config.yaml
num_hidden_layers: 21
hidden_size: 128
num_attention_heads: 4
num_key_value_heads: 4
head_dim: 32
intermediate_size: 512
vocab_size: 647
hidden_act: "squared_relu"
norm: "rmsnorm"
norm_place: "pre"
norm_eps: 1e-07
positions: "rope"
rope_theta: 1020.0
rope_fraction: 0.5
qk_norm: true
attn_scale: 0.297
bias: "none"
tie_word_embeddings: "early"
parallel_block: false
extras: ["local attention windows", "shifted keys", "gated attention", "capped logits"]
init: "uniform"
init_std_qkv: 0.0442
init_std_o: 0.0442
init_std_up: 0.0442
init_std_down: 0.0
optimizer: "muon"
learning_rate: 0.00254
lr_mult_qkv: 0.7
beta1: 0.95
lr_head: 0.0186
warmup_steps: 0
schedule: "wsd"
decay_fraction: 0.82
decay_shape: "linear"
final_lr_fraction: 0.0
batch_tokens: 16384
max_seq_len: 256
doc_mask: true
train_tokens: 173900000
max_steps: 10615
dataset: "wikipedia_en"
Each number is 50 + 15 x the weight over its row's rms, rounded and kept within 0 to 99. Layers, rows and columns count from 0. The size before them is the row's rms in percent of the matrix's.

# down: layer 16 MLP down (transposed), 512x128, rms 0.148, rows 153-205, columns 64-127
# up: layer 16 MLP up, 512x128, rms 0.148, rows 154-205, columns 64-127
down153 089:52 27 70 82 53 32 71 24 28 41 52 36 45 40 44 44 30 51 63 37 72 56 78 32 58 61 40 48 38 37 54 51 57 50 55 50 32 60 43 54 40 87 54 32 71 50 49 53 36 46 38 55 49 42 58 42 23 53 91 29 31 53 66 69
up154 100:60 50 86 72 48 49 37 13 33 34 81 64 55 43 59 47 41 51 41 65 52 37 04 38 39 77 30 40 41 50 30 69 38 25 29 58 67 38 50 47 31 54 49 37 51 89 54 30 62 72 59 41 51 44 66 45 52 45 61 41 49 28 46 48
down154 103:92 47 43 65 30 52 51 39 62 46 43 22 48 53 79 48 46 48 58 49 58 49 53 29 66 60 58 58 45 39 47 36 32 39 33 98 26 69 44 44 68 86 55 30 55 36 23 71 18 61 25 56 47 28 60 25 52 26 71 45 46 65 55 53
up155 096:66 52 73 92 49 42 48 48 46 57 67 40 39 39 42 28 54 85 76 19 39 26 61 07 57 61 44 59 44 74 45 56 74 30 60 71 48 59 48 63 52 52 25 30 37 52 32 31 67 39 70 23 43 49 32 54 82 67 38 47 38 43 40 38
down155 110:18 65 30 81 61 59 63 76 26 51 62 69 49 47 42 21 47 57 47 40 32 55 88 50 25 42 54 48 30 44 56 65 48 41 48 73 51 64 66 40 26 41 28 49 45 63 50 63 67 80 12 74 49 59 55 42 58 48 33 66 56 64 67 60
up156 096:60 34 61 66 59 29 41 62 44 53 61 43 59 62 48 52 42 65 87 30 55 68 27 60 62 38 57 65 60 38 38 65 37 74 38 49 44 59 59 73 68 63 46 28 42 41 50 48 52 28 20 48 61 43 32 47 70 71 57 44 59 48 49 58
down156 091:43 50 68 45 50 55 90 38 48 36 70 81 55 48 43 38 32 22 55 59 65 67 52 65 50 30 45 19 52 71 37 62 59 51 54 67 71 67 66 32 49 65 55 43 61 40 25 39 39 61 54 71 44 50 58 72 51 59 33 76 47 53 38 50
up157 105:60 73 42 68 58 42 43 33 64 62 68 47 67 60 57 73 58 48 39 35 55 61 30 33 34 81 70 48 62 66 44 47 34 25 79 74 59 66 64 47 39 70 39 63 51 70 62 46 55 46 59 42 49 70 24 33 65 48 38 41 64 48 56 65
down157 095:44 46 60 47 60 74 48 50 33 34 42 24 51 80 49 56 29 52 49 42 35 52 37 26 32 37 50 13 31 58 69 70 26 71 35 42 42 28 61 13 72 61 81 63 53 43 49 48 62 50 37 44 61 47 39 56 45 46 53 55 34 73 84 50
up158 107:34 50 19 58 51 43 74 48 53 52 23 76 41 61 29 51 47 50 60 29 37 62 37 81 45 71 40 34 47 54 54 57 57 49 53 40 48 32 45 38 34 42 57 39 25 31 48 49 22 52 20 57 75 69 47 42 44 54 17 45 56 53 52 45
down158 108:52 44 52 64 66 45 49 44 65 51 47 72 54 54 23 63 50 44 45 37 77 62 30 14 45 47 43 57 40 66 42 36 53 73 39 44 16 77 59 62 43 65 63 37 58 76 47 44 72 26 74 58 28 50 62 27 83 62 26 53 33 66 30 39
up159 110:59 64 61 53 58 66 65 47 61 44 53 21 69 35 46 80 55 79 64 61 39 37 37 25 45 35 59 55 51 63 74 64 69 55 78 59 57 47 56 53 61 56 25 26 53 29 57 54 44 48 68 71 29 62 58 58 67 55 51 68 42 40 45 56
down159 112:75 56 44 66 45 32 50 33 63 59 60 47 32 46 27 46 40 52 50 28 43 39 37 54 54 39 52 66 42 48 36 05 69 59 73 51 68 53 46 44 63 39 67 61 55 50 51 49 34 34 66 77 54 68 59 47 53 32 68 41 23 35 21 38
up160 094:63 50 47 50 47 48 34 47 26 59 50 45 49 40 42 35 56 64 63 33 55 58 29 68 42 49 63 38 47 78 68 49 83 24 56 32 43 47 46 40 62 31 69 58 58 46 63 52 46 53 80 37 50 63 81 20 63 38 33 41 73 70 56 38
down160 094:57 03 49 44 56 65 38 55 42 48 37 69 56 41 60 44 59 46 66 48 47 68 38 34 47 53 26 50 75 69 46 38 32 59 45 76 54 53 73 27 49 63 50 32 65 36 65 46 50 47 73 60 29 61 03 59 54 71 58 42 49 59 54 44
up161 089:25 54 42 33 39 62 23 65 34 56 43 46 32 45 61 65 67 59 44 40 47 39 36 52 37 55 64 62 54 46 48 64 61 41 46 67 45 83 51 65 49 46 35 67 63 70 35 27 33 34 45 63 59 29 25 60 61 85 53 71 43 74 66 76
down161 083:58 46 57 43 46 70 15 57 62 41 21 61 71 65 53 60 32 46 47 72 42 51 38 54 33 26 72 32 22 66 45 23 37 50 38 41 33 57 55 57 38 48 13 45 70 41 46 46 54 74 51 51 45 43 52 56 60 63 48 00 22 69 39 38
up162 105:69 48 39 59 44 64 49 31 44 56 39 69 57 89 37 53 28 56 53 43 46 69 41 44 90 63 33 35 57 50 62 50 29 35 51 30 72 29 21 57 56 41 25 44 38 66 74 64 43 67 45 58 69 49 36 93 54 75 55 48 47 58 39 57
down162 108:50 51 27 58 63 61 34 43 59 69 54 63 36 49 22 38 55 62 51 52 46 41 51 55 34 55 49 55 32 77 27 59 47 43 55 50 27 75 35 42 28 49 46 50 51 43 45 40 62 47 70 43 23 42 38 27 37 32 63 47 58 58 61 53
up163 102:43 71 54 58 51 69 48 53 20 56 27 20 51 40 75 45 53 71 35 53 30 39 74 58 51 40 87 45 43 61 32 51 42 77 35 61 62 37 40 43 37 63 64 57 46 55 52 49 41 73 40 62 68 74 79 58 37 29 68 63 46 41 18 73
down163 102:38 68 29 54 53 69 57 50 48 25 85 53 58 61 46 49 33 64 60 26 23 76 67 20 39 34 35 58 48 39 29 30 57 45 45 68 41 45 47 52 45 45 42 58 42 59 46 45 34 36 49 78 25 87 55 59 60 51 90 44 51 56 71 51
up164 111:69 36 78 53 55 58 62 27 51 86 47 57 58 44 52 53 51 36 39 49 36 48 88 53 51 35 27 23 23 58 83 71 38 63 59 47 36 72 53 20 58 55 40 44 64 43 35 42 53 54 62 22 43 45 73 58 25 68 54 60 34 69 41 57
down164 100:55 58 36 58 72 51 32 33 56 61 56 64 38 22 72 39 79 79 35 46 49 62 64 42 64 59 35 30 29 60 61 53 48 52 53 34 27 55 75 49 63 54 26 52 43 32 57 52 72 64 32 37 52 43 48 46 81 41 59 33 53 64 29 47
up165 106:62 32 55 39 36 52 65 21 43 54 49 46 57 53 52 22 65 67 03 65 33 54 50 45 12 31 57 35 59 57 69 39 57 76 18 54 49 54 56 76 52 51 58 39 67 41 63 55 75 43 51 37 49 35 62 40 69 69 41 20 54 27 33 39
down165 109:35 64 55 19 61 71 44 44 52 60 13 71 51 54 71 54 45 44 48 55 40 25 68 78 07 57 28 48 44 59 21 57 48 33 58 51 50 75 37 78 63 58 46 47 56 39 60 45 43 40 63 64 47 45 73 55 62 52 40 24 57 74 75 15
up166 088:54 56 69 27 42 46 59 37 32 27 41 27 40 68 72 72 56 65 39 50 54 63 76 55 60 48 64 48 59 72 58 51 62 59 62 57 52 67 33 38 92 45 48 71 58 59 73 48 47 34 32 61 76 48 51 53 43 56 32 42 75 64 74 66
down166 080:65 54 45 27 56 45 58 53 57 54 64 46 64 25 39 32 58 53 48 10 74 26 41 37 30 39 29 51 37 38 50 61 53 38 69 71 67 39 69 41 60 44 72 27 46 55 25 65 77 49 69 47 72 77 60 60 58 62 31 39 56 60 52 77
up167 082:41 42 75 62 25 51 41 57 47 70 77 64 29 55 29 41 39 30 55 41 71 44 39 69 42 53 61 72 35 57 39 71 37 57 29 43 59 45 57 24 38 47 43 32 34 51 59 45 58 69 40 76 40 55 57 58 59 65 31 36 39 58 56 63
down167 082:55 40 34 41 59 57 53 57 47 42 59 38 43 61 54 60 84 52 55 39 82 53 65 55 30 51 57 37 38 59 68 60 37 65 30 66 39 71 70 77 51 35 61 57 40 37 47 58 31 39 67 52 61 53 37 59 42 57 59 32 50 42 21 36
up168 102:58 34 32 42 40 52 51 28 55 80 49 74 37 58 51 37 36 30 74 41 38 48 45 38 54 56 26 44 31 39 67 64 18 43 46 29 32 09 19 42 38 48 40 52 44 50 80 56 23 47 65 32 47 64 24 50 35 65 26 48 44 61 43 37
down168 106:53 72 51 35 67 42 38 56 57 55 65 37 72 38 39 56 47 52 42 49 39 77 71 54 47 43 47 32 46 30 61 23 39 45 44 24 56 39 32 39 40 59 61 60 62 51 26 52 65 60 60 50 46 62 36 66 53 60 50 05 51 12 41 37
up169 100:36 42 40 52 48 49 50 74 51 60 58 78 75 56 53 24 21 63 44 57 47 26 49 49 46 47 54 67 39 47 62 46 59 57 32 42 74 39 42 40 33 38 58 06 33 41 52 56 33 36 49 63 73 60 67 47 22 55 49 43 60 57 40 39
down169 092:71 76 49 73 51 30 55 33 54 42 77 25 37 29 39 53 79 84 60 70 35 61 62 38 46 52 35 50 13 24 54 46 43 35 45 42 43 53 71 05 49 74 43 67 29 50 52 71 38 45 32 51 27 51 57 39 81 64 32 50 52 59 55 19
up170 095:49 48 47 59 61 41 57 36 61 62 52 78 92 61 51 68 39 35 32 45 36 60 23 33 58 42 66 47 79 40 49 53 29 69 64 48 55 40 79 19 47 39 68 68 62 58 30 36 63 36 60 50 45 45 77 51 51 47 66 37 65 33 68 36
down170 104:54 62 30 58 47 63 32 38 64 64 48 42 38 60 41 68 48 49 37 49 44 45 61 59 11 58 42 48 41 33 50 59 51 51 27 99 40 42 71 55 69 89 69 64 36 60 39 57 16 44 42 66 79 47 73 47 54 73 40 63 56 53 46 65
up171 113:41 37 70 57 52 51 48 49 32 64 28 46 70 57 55 51 35 55 58 49 43 56 43 32 25 30 56 61 87 61 38 56 44 74 52 35 61 43 57 53 19 67 41 54 70 39 51 53 41 31 64 58 26 89 62 52 23 66 80 46 67 33 32 44
down171 123:36 32 45 48 65 63 57 37 55 45 93 80 48 37 87 72 53 68 35 33 49 25 48 85 83 34 34 57 56 36 65 46 55 66 65 62 64 37 39 47 52 76 67 36 56 30 56 49 80 34 47 63 59 40 49 64 43 34 56 50 54 35 45 43
up172 096:61 69 77 57 37 84 27 49 39 56 47 49 46 66 52 33 60 75 61 57 55 91 40 65 22 59 72 65 62 55 33 50 51 53 52 58 44 66 55 41 60 71 45 64 63 65 22 15 33 37 58 43 54 56 42 40 37 41 41 37 52 39 28 45
down172 098:70 67 21 96 67 52 64 58 73 41 67 46 50 53 52 49 63 63 61 53 30 57 25 65 45 28 46 46 52 67 73 48 19 54 56 41 32 52 54 63 58 48 40 45 68 62 63 57 63 43 20 21 37 29 37 61 62 46 48 43 62 64 24 39
up173 109:75 76 67 46 46 53 11 15 45 48 31 64 50 55 36 59 45 60 45 60 45 37 45 21 47 58 47 57 55 23 37 47 42 70 46 39 51 57 64 31 48 28 55 88 52 31 64 51 54 80 40 50 31 60 52 56 33 41 50 71 45 28 56 43
down173 100:36 39 76 76 51 39 22 50 47 45 56 51 56 57 49 51 21 52 55 50 61 28 23 38 41 29 69 30 22 40 54 46 40 37 78 59 61 38 62 66 62 59 26 54 43 30 41 29 59 29 35 55 57 50 53 41 61 58 58 44 53 56 96 51
up174 094:48 36 73 63 39 42 42 47 34 24 60 59 14 38 41 55 71 56 55 61 23 99 51 49 29 56 37 34 51 56 61 44 61 54 34 51 51 45 70 51 34 35 77 37 60 45 36 41 37 83 69 29 41 51 43 71 31 67 57 76 51 56 57 49
down174 096:48 43 32 61 55 57 56 34 40 31 61 43 43 64 00 35 58 46 31 53 63 32 38 48 70 55 36 45 60 37 60 69 49 45 71 51 33 50 29 75 56 39 50 55 53 61 56 78 60 54 05 32 42 51 63 56 63 52 62 37 59 28 36 60
up175 095:62 49 83 56 36 59 61 52 55 53 57 42 83 52 32 56 28 40 47 47 14 45 64 28 50 73 71 63 31 78 38 64 40 51 57 27 74 43 79 52 45 50 59 55 52 51 56 27 26 33 45 41 46 57 61 60 63 86 29 21 52 43 24 40
down175 097:00 70 57 12 42 59 49 44 35 56 40 18 38 61 29 50 68 46 48 72 49 45 42 57 53 42 48 34 75 28 45 57 56 56 54 43 82 42 65 43 57 39 48 67 38 36 21 53 38 27 66 64 50 33 50 70 53 50 49 42 50 68 56 43
up176 087:49 49 55 45 34 51 76 59 21 45 43 65 38 23 50 58 35 62 60 40 29 48 27 38 61 52 47 43 11 55 65 57 39 42 32 44 45 61 44 34 29 36 42 73 43 42 66 52 52 63 44 58 33 58 12 55 49 61 35 24 62 57 56 54
down176 090:67 65 36 47 29 48 65 38 52 73 46 71 57 58 49 81 58 52 49 45 35 32 20 43 48 33 59 55 35 33 49 26 63 23 76 89 71 40 76 55 71 67 49 49 47 32 30 53 85 73 57 81 58 74 56 44 51 60 66 80 66 39 44 70
up177 101:75 73 73 41 47 48 74 59 76 27 53 52 66 57 37 75 56 70 57 54 47 47 45 69 54 48 45 82 45 50 59 67 68 59 60 39 43 37 32 28 57 23 54 37 51 82 36 59 36 55 36 58 51 78 44 60 68 67 38 53 72 22 38 63
down177 098:81 57 67 61 35 11 40 17 49 79 46 30 62 71 34 53 45 55 58 41 45 55 46 40 36 27 52 25 54 45 54 40 46 69 54 54 75 32 60 76 43 57 47 52 58 47 20 50 30 22 67 24 51 46 48 46 65 41 46 63 80 16 46 36
up178 099:68 59 43 28 36 46 26 41 49 55 41 50 25 50 73 47 40 91 82 23 88 30 67 62 50 42 51 48 45 62 47 59 42 37 78 46 59 37 63 33 31 55 58 18 50 48 50 46 15 73 43 43 52 40 42 27 62 69 54 39 70 38 71 56
down178 103:68 80 62 56 45 62 62 61 42 53 40 43 54 55 53 50 35 49 45 27 70 58 31 51 53 26 57 47 50 32 31 35 30 52 57 84 46 53 69 65 37 70 51 63 48 45 66 64 45 45 85 76 31 50 67 43 19 36 58 41 42 40 58 34
up179 113:40 61 69 57 63 44 55 54 73 38 45 41 31 54 52 53 61 56 73 64 71 41 79 43 52 30 59 51 34 57 68 43 42 39 57 52 26 60 58 54 27 36 39 30 54 30 58 34 54 20 57 67 44 73 46 50 66 52 49 36 63 54 45 43
down179 103:27 61 26 39 65 63 78 48 85 37 94 68 61 41 66 48 38 37 63 82 43 39 54 66 59 56 56 58 79 50 52 48 34 66 43 22 56 49 37 36 36 41 56 42 32 77 53 33 45 30 31 64 37 76 77 51 46 56 47 56 69 64 51 65
up180 098:43 61 59 32 47 51 45 57 28 75 36 59 48 75 57 46 61 61 38 56 56 39 45 46 68 38 61 29 43 65 49 49 28 44 27 46 68 51 59 77 46 66 68 62 50 35 51 55 58 67 46 44 51 50 90 75 56 52 45 44 58 47 39 53
down180 104:59 60 32 41 41 34 31 51 82 56 71 38 55 82 50 56 54 51 57 47 73 66 51 60 39 33 61 82 42 65 56 67 41 77 60 68 71 69 52 39 37 30 42 65 64 46 49 61 41 43 38 45 54 39 13 56 72 52 52 48 66 42 72 33
up181 070:31 40 61 53 60 54 58 25 30 38 53 68 30 61 51 54 52 69 49 36 46 68 43 50 58 31 61 58 53 25 67 81 66 73 63 48 61 52 43 72 62 57 49 47 64 77 28 22 67 42 29 50 48 78 34 74 59 27 54 53 69 43 45 21
down181 071:63 33 64 62 54 54 67 51 46 48 62 74 53 71 34 51 30 30 56 56 86 51 46 70 47 52 46 68 26 32 18 46 66 52 62 49 30 60 85 51 45 34 90 65 39 61 47 46 56 52 41 60 33 36 30 41 38 60 56 52 36 42 52 62
up182 096:57 46 48 56 25 82 51 55 31 53 51 36 57 76 53 63 34 62 52 24 60 71 46 51 41 27 55 57 51 02 70 72 44 51 64 36 63 61 45 51 54 69 55 69 50 43 28 40 36 71 34 40 35 61 69 47 42 76 51 53 59 46 51 40
down182 108:56 64 63 60 64 47 71 49 70 34 50 38 58 50 40 59 55 37 37 34 43 56 33 62 49 76 42 62 25 62 54 80 43 63 82 87 66 57 54 48 38 56 25 66 54 35 50 66 32 30 61 90 37 38 56 57 44 33 39 46 35 49 58 49
up183 109:67 59 33 64 76 79 33 46 41 64 30 32 52 49 78 54 62 64 54 22 38 52 60 43 62 40 73 75 61 23 61 47 49 48 61 38 61 59 62 55 48 38 43 24 69 55 65 58 67 48 54 39 52 53 46 55 40 89 71 34 49 75 34 64
down183 144:46 65 44 51 68 36 57 80 48 64 54 71 55 51 37 64 50 26 56 53 46 30 41 38 56 32 56 67 56 62 40 71 62 52 42 66 41 62 40 60 43 38 29 31 38 30 45 48 50 47 58 41 49 42 49 49 05 69 52 41 44 62 59 36
up184 102:60 50 56 42 60 71 53 41 45 42 07 58 32 62 42 55 34 63 43 39 68 72 41 60 55 67 27 49 58 56 49 55 54 45 46 36 76 55 42 37 53 41 46 26 40 52 69 53 56 13 36 64 60 58 69 15 55 64 48 42 69 59 49 81
down184 097:62 54 56 73 63 40 83 50 44 50 43 43 49 31 29 46 32 61 28 27 46 62 46 28 52 55 77 86 27 40 65 54 58 61 43 48 59 41 66 39 60 62 88 69 51 61 67 42 47 44 65 43 34 43 58 66 58 45 52 41 37 67 81 57
up185 110:52 38 24 49 40 44 30 24 27 63 54 61 74 33 66 44 35 32 39 40 62 53 49 65 33 53 53 58 20 48 59 48 56 54 56 35 53 65 51 51 51 73 80 20 51 49 38 56 54 70 62 31 73 48 52 54 26 54 63 44 22 53 35 54
down185 105:56 67 88 61 62 74 22 39 46 58 48 52 70 30 70 48 50 61 55 46 54 67 39 54 44 64 21 50 57 66 55 99 34 48 70 52 53 46 63 54 47 37 46 47 39 69 39 51 44 66 54 43 59 23 52 46 65 53 67 88 71 53 49 20
up186 109:78 57 39 63 53 47 45 70 70 41 76 48 49 31 52 06 55 72 45 44 62 52 44 44 41 54 47 44 48 38 33 64 28 50 47 33 64 65 39 47 48 42 49 59 20 42 44 60 26 64 54 61 42 71 71 49 60 52 43 49 53 41 54 56
down186 107:20 35 44 68 60 41 43 37 61 35 44 53 60 54 14 49 33 56 50 66 37 56 32 32 73 43 15 25 72 63 53 63 81 45 57 42 58 77 57 57 40 45 51 49 58 76 51 44 56 39 52 60 48 78 61 38 44 22 54 48 42 70 38 28
up187 095:24 54 70 55 37 44 52 53 30 56 41 44 57 65 54 64 38 50 64 81 09 56 51 57 63 54 40 29 61 32 67 49 40 70 50 75 33 30 69 61 61 53 55 47 76 87 43 62 44 53 48 49 35 43 62 33 84 74 56 89 42 49 48 39
down187 093:73 54 33 53 55 52 43 19 76 40 79 43 39 43 34 47 96 51 50 42 63 45 46 40 59 36 74 68 20 74 50 49 55 45 48 88 48 39 23 50 44 38 49 64 71 43 56 26 68 63 65 46 65 62 38 53 40 71 71 42 50 39 49 50
up188 117:32 58 34 48 65 34 59 44 72 45 43 75 42 66 57 10 43 54 51 19 68 51 66 47 60 53 32 39 32 48 27 54 47 56 40 37 60 34 49 38 39 47 64 46 63 45 42 56 58 48 61 34 81 49 57 33 38 56 49 41 70 55 43 66
down188 102:53 54 66 44 91 46 40 61 62 43 28 39 34 77 29 50 49 46 48 64 39 27 46 46 32 49 40 54 39 58 54 31 49 42 51 17 59 56 53 33 39 81 81 65 27 50 24 36 46 31 50 63 43 26 35 53 58 52 35 31 82 54 65 33
up189 098:46 59 67 68 46 59 46 51 41 60 74 63 42 15 67 31 35 69 52 28 46 41 50 48 31 37 76 69 45 18 45 59 62 64 49 51 65 72 36 45 52 50 48 86 71 67 43 39 60 49 54 51 52 48 51 49 61 48 51 58 57 46 08 71
down189 096:51 63 49 58 50 87 77 62 28 52 63 39 50 53 09 48 54 47 47 37 35 37 64 27 67 46 70 32 40 57 69 56 55 65 53 67 65 51 52 28 59 62 23 65 93 34 42 31 52 32 40 55 68 43 63 53 27 38 25 72 66 59 41 61
up190 091:63 51 79 30 44 58 63 61 37 32 79 61 44 36 59 48 62 62 45 26 49 59 49 62 65 26 42 54 88 41 65 44 42 48 74 44 63 29 55 29 30 45 44 66 52 64 60 29 58 48 26 67 62 57 58 38 50 83 60 57 49 30 55 51
down190 083:65 48 41 63 61 51 27 31 57 70 36 44 51 42 17 59 51 49 54 35 60 49 60 35 22 63 53 65 17 54 35 63 56 42 22 30 49 52 78 71 61 52 42 54 42 62 36 55 02 43 44 46 58 55 50 68 31 33 44 68 58 49 42 50
up191 093:71 65 66 40 38 35 56 48 61 33 44 83 73 37 56 40 44 30 32 47 61 77 41 42 51 45 31 28 57 48 28 56 67 57 57 80 58 62 24 34 37 37 63 49 46 40 41 13 43 65 40 52 44 40 56 85 41 71 32 57 71 75 31 35
down191 093:38 47 26 64 43 39 51 33 46 51 65 28 47 52 38 71 26 69 66 58 27 48 63 58 51 47 59 75 47 42 54 47 46 40 51 99 41 48 42 89 45 35 75 40 76 56 40 60 59 67 75 65 69 45 50 65 67 42 52 52 29 32 48 52
up192 090:88 47 23 65 37 47 54 63 57 50 22 59 58 51 46 51 55 68 56 63 35 31 44 31 31 33 72 19 48 38 32 65 56 46 66 49 56 50 42 34 58 45 53 35 50 30 59 77 45 44 57 37 36 64 35 36 65 51 40 44 60 63 29 55
down192 092:59 50 56 19 37 53 19 22 41 58 73 73 40 40 21 54 72 30 43 67 54 49 61 68 52 39 62 68 46 52 87 47 41 44 67 88 66 53 56 63 44 40 47 20 44 72 65 07 52 63 42 54 68 41 82 71 56 58 51 66 56 55 71 32
up193 099:67 25 36 65 43 77 46 37 50 53 57 47 39 33 85 41 38 67 26 51 19 42 66 60 37 67 35 49 71 67 53 73 62 27 62 50 42 81 56 60 50 31 45 58 52 42 70 41 46 53 48 62 28 29 38 36 27 52 34 44 58 56 52 64
down193 096:34 75 50 49 15 57 60 44 20 52 53 63 49 50 44 99 32 29 50 69 40 19 13 51 49 68 68 37 33 66 48 44 70 37 45 54 51 46 72 28 58 52 61 53 52 39 34 38 61 34 61 62 56 33 39 56 68 77 47 46 48 34 57 47
up194 098:33 82 38 52 28 40 72 26 66 65 39 47 48 41 53 26 52 67 22 19 62 52 55 36 65 37 40 44 52 54 50 48 43 75 42 47 26 65 58 45 44 49 57 26 54 52 62 54 25 53 42 17 16 54 54 37 42 58 27 35 41 56 28 51
down194 108:18 66 60 65 58 29 38 56 54 54 39 42 39 52 30 46 58 47 69 53 24 83 59 58 61 47 42 34 73 22 34 59 44 55 80 66 47 17 53 41 34 54 61 33 32 34 79 61 44 16 50 43 45 56 64 52 42 48 73 56 57 44 31 39
up195 107:52 12 21 57 52 59 60 25 48 54 44 37 51 59 71 49 58 59 58 48 55 62 52 25 52 46 45 43 47 43 45 49 64 40 42 42 55 54 63 45 47 38 48 40 64 67 82 14 62 86 28 48 36 45 36 91 63 44 56 60 86 30 69 54
down195 106:47 56 49 42 57 38 40 40 37 34 39 33 57 59 33 45 41 71 60 40 84 52 64 54 34 44 53 59 62 37 48 84 33 58 65 35 69 48 50 50 63 31 49 40 24 59 61 78 65 40 22 35 36 17 31 46 54 53 37 45 45 91 41 55
up196 101:57 75 18 63 54 78 31 58 53 36 51 69 45 57 51 42 13 45 29 74 59 44 42 39 57 41 76 63 42 87 64 56 27 36 35 29 43 40 59 36 69 36 46 58 43 67 71 65 49 44 51 59 59 45 74 40 45 59 36 32 75 61 39 51
down196 100:67 27 39 60 45 38 20 55 64 29 74 46 46 32 55 60 64 41 40 43 28 50 63 56 59 69 37 31 42 33 64 43 44 44 60 57 48 70 62 59 35 69 17 66 40 67 57 53 38 30 48 45 16 30 36 54 61 10 52 52 44 63 31 61
up197 110:51 79 80 39 39 53 63 67 57 46 47 55 64 30 60 41 68 37 46 55 49 52 58 53 81 54 25 56 10 30 74 63 63 68 44 39 48 45 22 46 12 49 51 29 91 48 59 37 48 74 42 69 60 53 36 67 49 63 49 54 58 41 47 56
down197 110:39 29 34 63 62 29 75 41 31 20 27 67 36 63 55 39 88 39 61 48 39 67 42 22 75 46 56 37 37 70 81 48 59 55 67 40 50 40 49 48 80 29 61 58 58 38 30 63 59 45 46 32 53 43 43 56 67 38 55 64 44 64 70 18
up198 098:20 49 50 42 45 57 46 44 48 46 48 75 60 54 77 14 54 69 56 52 52 58 42 33 18 76 38 76 47 42 87 64 58 28 76 45 39 38 53 38 48 52 50 48 44 40 39 50 23 62 33 41 69 42 75 62 38 31 69 49 55 57 44 60
down198 089:58 22 35 34 21 44 73 54 65 29 46 55 47 19 41 90 40 49 74 51 45 33 49 42 44 44 52 44 44 30 43 67 28 40 77 56 61 68 36 28 43 51 40 46 50 28 45 80 53 37 33 69 37 63 55 11 30 56 47 80 67 35 53 52
up199 093:80 57 54 44 49 28 53 50 70 48 55 68 65 37 68 43 39 47 44 59 69 51 37 41 45 31 33 69 67 59 47 71 32 35 26 36 17 74 53 44 36 41 56 69 61 72 60 65 35 54 80 52 38 62 48 40 57 42 70 62 57 58 52 51
down199 095:71 65 56 37 30 43 69 24 61 28 46 51 76 50 71 50 49 14 65 48 43 31 57 41 60 43 75 39 38 39 38 35 44 44 65 51 35 48 77 35 79 46 56 38 65 52 39 61 28 73 35 47 39 45 79 50 47 79 46 23 36 78 32 55
up200 105:58 34 47 45 30 39 50 53 83 45 60 74 59 70 86 39 93 54 35 59 36 54 42 35 36 59 35 42 74 68 39 36 68 53 54 59 38 59 61 59 51 28 72 45 48 44 41 33 61 66 30 32 22 83 45 33 53 49 41 33 54 22 65 50
down200 101:57 42 58 61 47 46 58 44 37 65 53 50 47 35 62 40 50 46 54 27 27 46 43 50 66 39 53 43 46 71 53 82 55 36 26 58 26 66 57 52 58 25 76 50 56 55 74 29 64 46 33 64 31 57 62 23 47 38 54 61 27 59 32 52
up201 100:66 22 48 47 58 34 45 47 45 68 56 53 34 46 54 43 50 40 34 36 54 54 63 43 59 50 58 23 41 46 63 55 26 67 41 63 46 29 44 56 60 49 42 62 50 51 48 69 22 66 64 37 50 52 53 44 65 61 70 38 47 50 46 66
down201 092:45 40 51 50 41 29 56 42 16 35 60 60 48 54 60 72 47 36 62 44 61 74 52 43 56 40 45 61 35 26 68 54 65 58 53 48 56 30 55 44 71 38 37 39 47 47 37 35 31 54 52 30 58 54 42 52 86 44 66 57 73 46 29 16
up202 087:48 31 68 60 34 51 31 42 53 69 74 88 62 58 71 46 34 53 50 25 70 58 69 60 57 42 52 60 61 43 74 58 90 40 49 59 56 59 67 47 39 62 41 45 54 40 55 43 20 53 71 75 47 60 42 34 20 73 25 47 55 38 44 77
down202 084:59 34 51 68 45 53 71 61 52 16 45 28 44 27 83 63 37 43 52 66 51 51 30 28 54 58 39 58 46 44 39 45 77 63 65 34 24 29 44 66 43 36 45 70 38 36 40 44 52 39 24 34 60 41 52 58 50 44 68 47 67 72 79 37
up203 103:61 57 81 43 64 36 55 38 55 57 32 61 17 69 56 05 57 45 49 63 59 50 31 56 21 40 68 46 64 47 33 67 50 40 67 40 63 38 56 52 42 53 34 62 48 48 30 47 47 58 36 51 42 50 28 35 44 60 68 46 47 45 37 32
down203 100:48 48 52 42 38 59 33 56 46 66 40 36 33 79 35 58 52 65 42 47 35 57 58 62 38 21 53 66 47 50 41 39 54 57 65 82 50 70 21 47 72 47 62 66 62 30 56 56 47 37 48 48 52 39 53 35 42 39 56 66 27 53 83 45
up204 099:36 42 48 31 31 75 20 33 54 24 48 69 43 44 77 50 63 74 68 49 58 33 28 55 55 66 40 57 42 56 48 43 54 50 47 50 63 46 29 54 42 56 55 52 56 62 19 50 37 72 43 23 48 29 41 63 82 36 44 59 68 72 51 69
down204 101:27 75 58 53 41 49 51 23 94 55 67 28 46 62 63 54 52 44 28 34 57 46 57 72 64 40 59 63 63 42 31 47 40 43 50 84 54 25 62 51 69 36 73 25 47 26 32 42 27 50 53 56 54 66 50 35 72 99 59 44 48 47 53 58
up205 114:67 29 68 29 45 48 53 46 63 49 65 53 45 44 61 63 29 45 65 45 47 51 63 27 56 33 35 63 53 77 72 58 26 53 65 44 42 27 58 51 52 50 64 57 55 52 15 31 33 44 60 21 61 61 63 64 50 80 31 33 23 38 34 66
down205 105:21 71 28 65 36 38 37 29 55 64 55 56 72 32 46 38 48 52 65 74 46 64 80 51 41 27 65 47 47 48 67 41 59 65 64 30 74 51 54 40 56 61 65 54 50 49 53 35 44 76 54 35 55 39 36 50 36 36 51 40 35 56 68 66